Part of a small language model's weights: vocabulary 3536, rotary positions.
Each number is 128 + 24 x the weight over the matrix's rms, rounded and kept within 0 to 255. Layers, rows and columns count from 0. Numbers have three digits each.

# q: layer 3 attention query, 160x160, rms 0.0968, rows 26-31,58-63,90-95,122-127,154-159, columns 40-79
# k: layer 3 attention key, 32x160, rms 0.105, rows 26-31, columns 40-79
# v: layer 3 attention value, 32x160, rms 0.0857, rows 0-17, columns 40-79
# o: layer 3 attention output (transposed), 160x160, rms 0.0809, rows 0-17,32-48,64-80,96-112,128-144, columns 40-79
q26:117133129160153125130106130145119113148138101080114143098126155147101160129139135133131130112124098138155167190100156114
q58:134110157129130157141090112127131127148133098134158111075134131144117127097076143149146089088133158149161133151150146158
q90:108127147111142109097151136123155113144136135101160144114100132147144113123127112142160136096115119107138141088119159150
q122:166111162143187116118103097143103099163110119162132131107174130120122148147139087109120113139170153149128134098121114185
q154:134109116160118110147108113132136141127106133108175128081130139145089150147111155103136114108098128146154161121165128092
k26:124141116074151170111098116141116132110117138173099153120135081136119112168120132135165105089131141139108089116151109119
q27:103102096106111130125149128106149089118148103170144117140112094128180087131118143116149106103166156102112063093150077138
q59:084086100111130127092146121097139126121128158106120132165099117162171107146156174123139149142137103089121141114153121093
q91:128098088127116120122135082164148118114102071097112121162135131129159118188134131136140086119128109145137100179139101131
q123:078125109099101130124187112135118158128135072096142124137069116114113153108136165134136134105132128158137154144100135117
q155:131103103163139096110130123091112128145121109169094123155127129160181157142096158141124128116133141091158140132159111132
k27:127122130152105127125140167166152107145140119136120093122106124030094122091132086149153113144148115144163147140104111187
q28:123134116077112153149137126074122112096148125140107156164131124083129077098141096131131120150134131124150143118104106138
q60:082154085087117147121142153109100122100145091125132155131106091133120115115137167120149125134152100113161116147099112127
q92:118103114116113176124134133067163149118108117128149142174112074128120172107115163097129130162096139123141097129137117104
q124:080126124128100126130141133144129103143141079136170138128105122096127106152135108124150123136120089139175161131120127124
q156:090128128148112129148096062098086112145154117111116129139141111151178102186152104150145094121142142087186119118110120173
k28:156135137133099108139158120118149146156134157114123135098146213141114156127078115118108102100143129123145141151177130107
q29:151104120156098112140135117084148086098129133156146103117165118142115080111128072138073120151164159078059096130121146120
q61:150149127151106100115135144091160154093165127135099119145108134087114100110111123103105123138133094093148110090142118124
q93:148160131145097116105106159142189142118087137101152098108124130126136048147144152085135163115128101137067118094157100119
q125:140154142128115113168127117098164130119092138177129119092127103138077116110138097142119141098197123144060134133125133142
q157:145142110128097097164191123109195125143153149116140082112118147122154101126126131101123111116129159147111104146126121131
k29:142162141103149119119133113153107129110102127112115147117112117098130143109109096119141159097138137126117167101143126115
q30:169170151113161094151119164134117107133155128144116142118155151128122118147125127139146131128176140096182139137170072117
q62:122139116144122113078134162131086120129127166137171120109126141154153152117108126125123126151093144125126180127125128099
q94:101156107168069112131142110139077114130141119168181159112157142165137124109126098128123122137173089150105150135104106166
q126:155138145143166120127133147143110110145130089109094111110188182122107145183128114135159096120154139153198138143132129137
q158:112125102152129094148107135118122108140091110151139123109165131101144109127141133116155150106114155104149183151155121193
k30:120107099120171126140121131121158102137150146099127138092117070126141133164120120127119159112107088122141081148111122148
q31:128121157136131126120129120149118117144120134135136113085127134147156162128119167127124135129144131140152148140120151112
q63:130167122087132150143093126178124156141133147115111124177142116142146125150138106135142112146122125180145102174131135147
q95:115174140115119153111170115150184086129154115136137117141129128096141121158146126122149111125152119155142132147125083116
q127:148120173116137113082102158134098166095119150144094128158141124098139124120108165143143120109102119072088114121127150094
q159:111102138094098159120132141068171159153114158095111169081152104112148160156084152157177143121083175146126072171184118137
k31:163166149088127094100096120115087098096144137143120128113090144123125130101144086165103098137152140108112118124125149129
v0:130085162100118123120137144096106173077088145090145158152121133166100144118122125136125138088155144114098188122123116115
o0:104132138104170112129152076106129154156162152168106112121118095122126124125150133109097104150136098150146082124176127110
o32:168132126138160130128158101143128112132153145200100130124093095149160116120131120103144102127116154126097116135133090126
o64:144162146196122123140125134130141150119159095113112169108143102164168158188183104138143091137051172062114164113112127078
o96:149163127160114150152133141108110097109145129116135078099195117160131135151130145104145120138131071119199116128135123086
o128:114139088138147086161136154166146150156158179148122123143141118117150138166123153144101082105117151104098132134113119131
v1:147070130139141145137116135115117169123137139130102106088109126139159139133130151147130135126133173154107106138137168145
o1:117129130124157163116138123147166166140139163091132163134158142069106158102115141097069096114105138134105104139141149105
o33:114150160156124109098171170094107166171127110184128109153079127126158118142151125110134173130159114123091120081135112132
o65:130138118114114082158153156138103120166179095118154152141109152171156147186209185159159139116132086132130134079125130134
o97:115132109141137122149127114132116138080099107136135118059112146169126108141155148117133118148174119116147099104134138095
o129:125144141121164128117103175125162112152144132135183159088101145091152131123137159117101119111094107134101086125122121129
v2:098177123155102132084139104132132135158134073170158150148143125108133132127127091125107130111158143174102124138107123149
o2:133163142099106105107107169139085156100116121147074089123126120138128134140128125146160153148130105124165152094150131108
o34:170129117122117134122115104159164102093121108069111134075069144180121124126133150128126157117101163101135133171137101132
o66:162128131166102151097136086107178085136111120089095122110113106107135124107065137062156119100139125119135159169089118165
o98:113113138113076163130136145127105125138142148152091110126089059121121144083092138147107099113127142137062145111164135178
o130:149120087130091110177153093153117140106119116111071108115092111119122115144127105084164150216185128141134194182098130148
v3:140134128083145144105133129131100150145112131115174104098116128107116136145095133111150122133139110134171168167131120102
o3:148100136155097112125140136153148111143130115105114157148123199147153116151188125122091106141121167112083137135112132134
o35:152167126132117129113147156126148132108137144148153123132149162104114145122102136135105155110121120114128114090152140091
o67:181161091131130082144118185125162114142150162122118147127160201138114154123146137126122138121122131110149147109146178136
o99:158122126107148119120107142136115122111133121154127139087142205147154113135131128120126155117122175134124116095103134123
o131:156162118132112144163112157123166098129114134110097158108161201125111132094149132151073105116101160101120126129127129129
v4:116144104136162091107143094196145148166130162140100136107129127095111168122076153111126118102110102134170118107106119159
o4:139108134127146136131140133113109163106148151135096070187122168172139162122140142124137111115122148113178127141109124109
o36:193127119125156162101115122112156130121082107153139118128162147110131088119134080125117126172118105132121107143109146140
o68:117139142130115144134146089131120139136124097160132111097098154145096086141117110147118202154147150148093135111153120107
o100:130165153129157129108126137110124121131161137107145127115127148173157173116120126122158096107128138127171132116161111071
o132:153121171136113105092137101129154112152111128117137140100168144113112127148105155175092165106068097108081156124108145088
v5:130163099125142106141156096123130108102106143141127100115127128143124084107130137100140092146096117091140150145124109146
o5:169126152165120141156137130099117093141102105101131163127104160099116145140123133145111142160138147145117152150098114133
o37:082138151138092110135132148132132117139168163123121125177159096129139172122103123128119132106141105148121122108114147140
o69:126114156101101137134134107110137105141084125118144109103151108128161106124107094145089104110133100128128097140094120161
o101:122103151114139155138133120126149145143116097136121172153175158087121148153118135121101143100106140143156133140079150155
o133:136126117119116136097048105125124115134141127132095112154110120171157150153136088128145118143160122124217116139134114148
v6:126106141177123143144147100139116161148127151127116102157145120129094125096149120217100137099148135133125137102123108145
o6:088117146115182130128132118137158158146136144141114152118132060084119089119125133081124105128113131098103109102169142115
o38:091097116118128125129122138126124138134179142181145137129094075173130104123143094126118156186135168155101123133098087159
o70:117099142153175128123144123123127144107148131116133154134127063203110119137125155150132155138109153189162117157144068130
o102:141131128132129120155127128111143113121122146145131114121127048170135113074106116120109094158128151132128142125134132101
o134:094134120127122103089115112141145104101169145143169149110148047145139130114084150125131148098107132144132118151146081093
v7:120183151135152182126132196139110125081172119105106095128128128100141105123155113156086136101220177125123119153116143112
o7:091116167118112120138134091135142136118114187122112092151148150101118130135167133139130152147098121111124130075119114117
o39:143160128122112091083108064151111111107099132128140110103089138204151111147099131138118089164150129161133096154130110134
o71:101146111129140116141123163135084136156154125094117151146075103118130144138053115121108079113136137106119134120159156118
o103:143139123150152149114116090117143091096136164109132076113163103153129125115090135131088144090117122140127147105150109163
o135:110099092129178155136124165105112188169141139135066171145090101110117139142115138140135052073151161137148117127193108127
v8:100163126156105126114086074147157129172113130138136128142140129124137116139106142114151138110163093124163117110104142154
o8:172142114085155130125122124129112139095110130148120100140117222127142131119122134127153160124125112135144124119131141100
o40:190120117110168138125100141158126118139130108145086113104126174142127111119146095119111122140134151146131137184123158140
o72:152164126175160163111119095147147154049126141137112124084113205144146087121106103130139138142121177123124141125138124138
o104:148116169122116099111143146134128128109154133125139122172124173130128129133107131109144078080130085124148152148148114109
o136:158165141121094087086130095152105124109117157126158126115166192153134140149090104132157183139121103128143160130093152112
v9:117123108102139121138099115135156132115112084116148113130103128107113134102131105102105129117154096148098141116120147146
o9:154123133129120130107154113112123131136118099138121127099126206126107150163120107124162148136139118115181119099112129069
o41:167099122136167118092112116160125144134120140114089106111102197131127100150146119133122143141142130145105118152121151132
o73:128124129166117128154112139095132155134096135130140138127107167160145145127217135132152123109144129111087115132131126095
o105:122084138122112129124134143121132149144117119111130120131126148137145124107121152109127097100122114110140159132164119108
o137:143147124136117110098110135135153130137114144129136100109118149178122138111116156135122124096146147109117133114113142114
v10:102086155118131159125129141121166110170089154130168123147106133114104136156116116118136143120115094161109128125126122137
o10:105116155111132143121108152180096136111156159166125136157087147141165133106151149132153120143106125113149153128140162161
o42:142130131161124135118119092074139125090069158096157113079127156178122118120135128148155127130128131103157138135143128139
o74:124137162141142228054145122152126184054107152143148120129099158183121123118123124138119105132088177102109100098157140169
o106:125155159135083117146124146134110099128133125101140133116071130154169138099101149134113122126114104130127153127158153115
o138:119124129128129156108133153116067120106103124105125099120126189172118135153183145146127122161142134112145130101113141147
v11:119126135088127199138095141123109153103154161116127132120150132113131143092133113107120105121081150144140093145176153141
o11:145093170116130147123129103152156104107145107166163123181081172176133161168136137125157144159134095127165168130075117137
o43:171156123133125107114123111142122137145091136088129122096105127121110105121105092134089142135113124160111148153107160107
o75:139133086126141130123106136158152114140124159123144148093088094151153124097107081132115090156131161095093117119097139123
o107:101091159168139093129173129116148145139153135121137164136108106143166142125149122179159124075131128134132148145134127112
o139:095174129160147128077100152122111108186123145133126118153124121197122171125092121089163118116105135090149157127142110096
v12:116090150169158126110117129107136089102129131110132118125103134109153143104138128145085145153153152152128128147121129105
o12:111136072134124094137138109107102107134127099121113095088162088132123101135127119114125153169157134138128114096100152087
o44:130139127138135120111138140162150111100119142123115117148110119132107122118126097130130087074102128124123098124101122175
o76:128160184134102151154108121094167158106133172138138091146051091097088123126140099127136069082108106122127131101104122157
o108:125106134143113084113155134122123138129142117110090125113126069112151103118140107114119114109120133148098103156171140131
o140:132158166101101113168120116132137144102148114134144108127081119100120138113112110128098125136102133138071142108070120135
v13:120126115132118127133095113098109092164060158148158112109124132093144086074125147091075134106109121135129114124130136091
o13:102128125106180089107144163151119193146113140141097143095121110098135140129108150123122130065120110145111103128180139130
o45:117103098104131154120109161113153071116088105099136079143133149191153126100149130148168107144163151108112121159101128147
o77:141169169146152167109122151097124139093117112136144105135105157168082129155111119152130136108159143115128154126172112139
o109:103131144118118128119116140114110114128160139128120147141134157164070133132137155112136102130133136147104127145175113122
o141:154152126130107104091150102166143128127128159100203102109150141097155115148112084132098161168109150138088113094075105153
v14:128158122115130112148124126116106136168141155139128123134115124138103109133120119145109137126164161139144119076103150138
o14:116111139141126152162178117106152134126129133137106086161145128143123119093140122129120140161134105144149093117148128078
o46:152161088113200139147087127156115139134126099126115144082074144122117114115148120108148139142165168130123121151154113101
o78:118157080111102075140078130147110167086164120094129117070075135095163161122162143106159170173150127118120115082111118072
o110:125149120150137173106128129128148105097165127155169109137123100095106099146099119084118127124145100092128114164130117121
o142:127172133179086078136118126102123136131121130135163148062151107101130117151113147105151147151140130116117156127111142095
v15:107103121129122147148130129143161100151137107143159113155125130180183140149130128097114139119143112123125133113136089111
o15:114143113109139100151072163132062153081128137106108108182153116130109149129121131156208130157119143150134140123167098127
o47:114102106086140100129113143129140156178177124131102145108085114141126121128147122126096144113096191115160156121137149079
o79:146160109130126144112126077140122119117148109145109123095094147095154127115107108143091140099092182086146116131131201080
o111:101111128102139126149124078152142132120122143126098108132155095080074146124099100131105155130113156133097134178137132125
o143:129132161092096133128101071100129094143100081130120082087114118138143111139137082172104097181143135110181100122115165126
v16:150142127120150062090170095096112124164176150136161081107090124128170130152113106110166145139106136122151099127125103134
o16:125154118124108159149120154112115097156106064081133142109117131137112151126108144133130113094169106115153146136114163165
o48:140091140146149083117125115137136146097140159159100116184124100064053115129100091113114143083089114145130151120115144142
o80:134121146114127107131088084125179098099093182151090090105133067082091096117134064072127132122061144128146147132116159106
o112:082120117124145099084140140128139150159109124118096128149111128146154149113126125152138082089104140137087161152150129137
o144:121154176087133127101091094112155135126129135119104108135061110109111153138105144105163121112092108135124174133136120108
v17:133109130155129110089136081074182103117146140162142182134149140115164104109133144120149133157148132122170154160108126096
o17:150136104093131122145107140165073118140104136139123166123124201146158144124120157128123165154093126155113140122101156119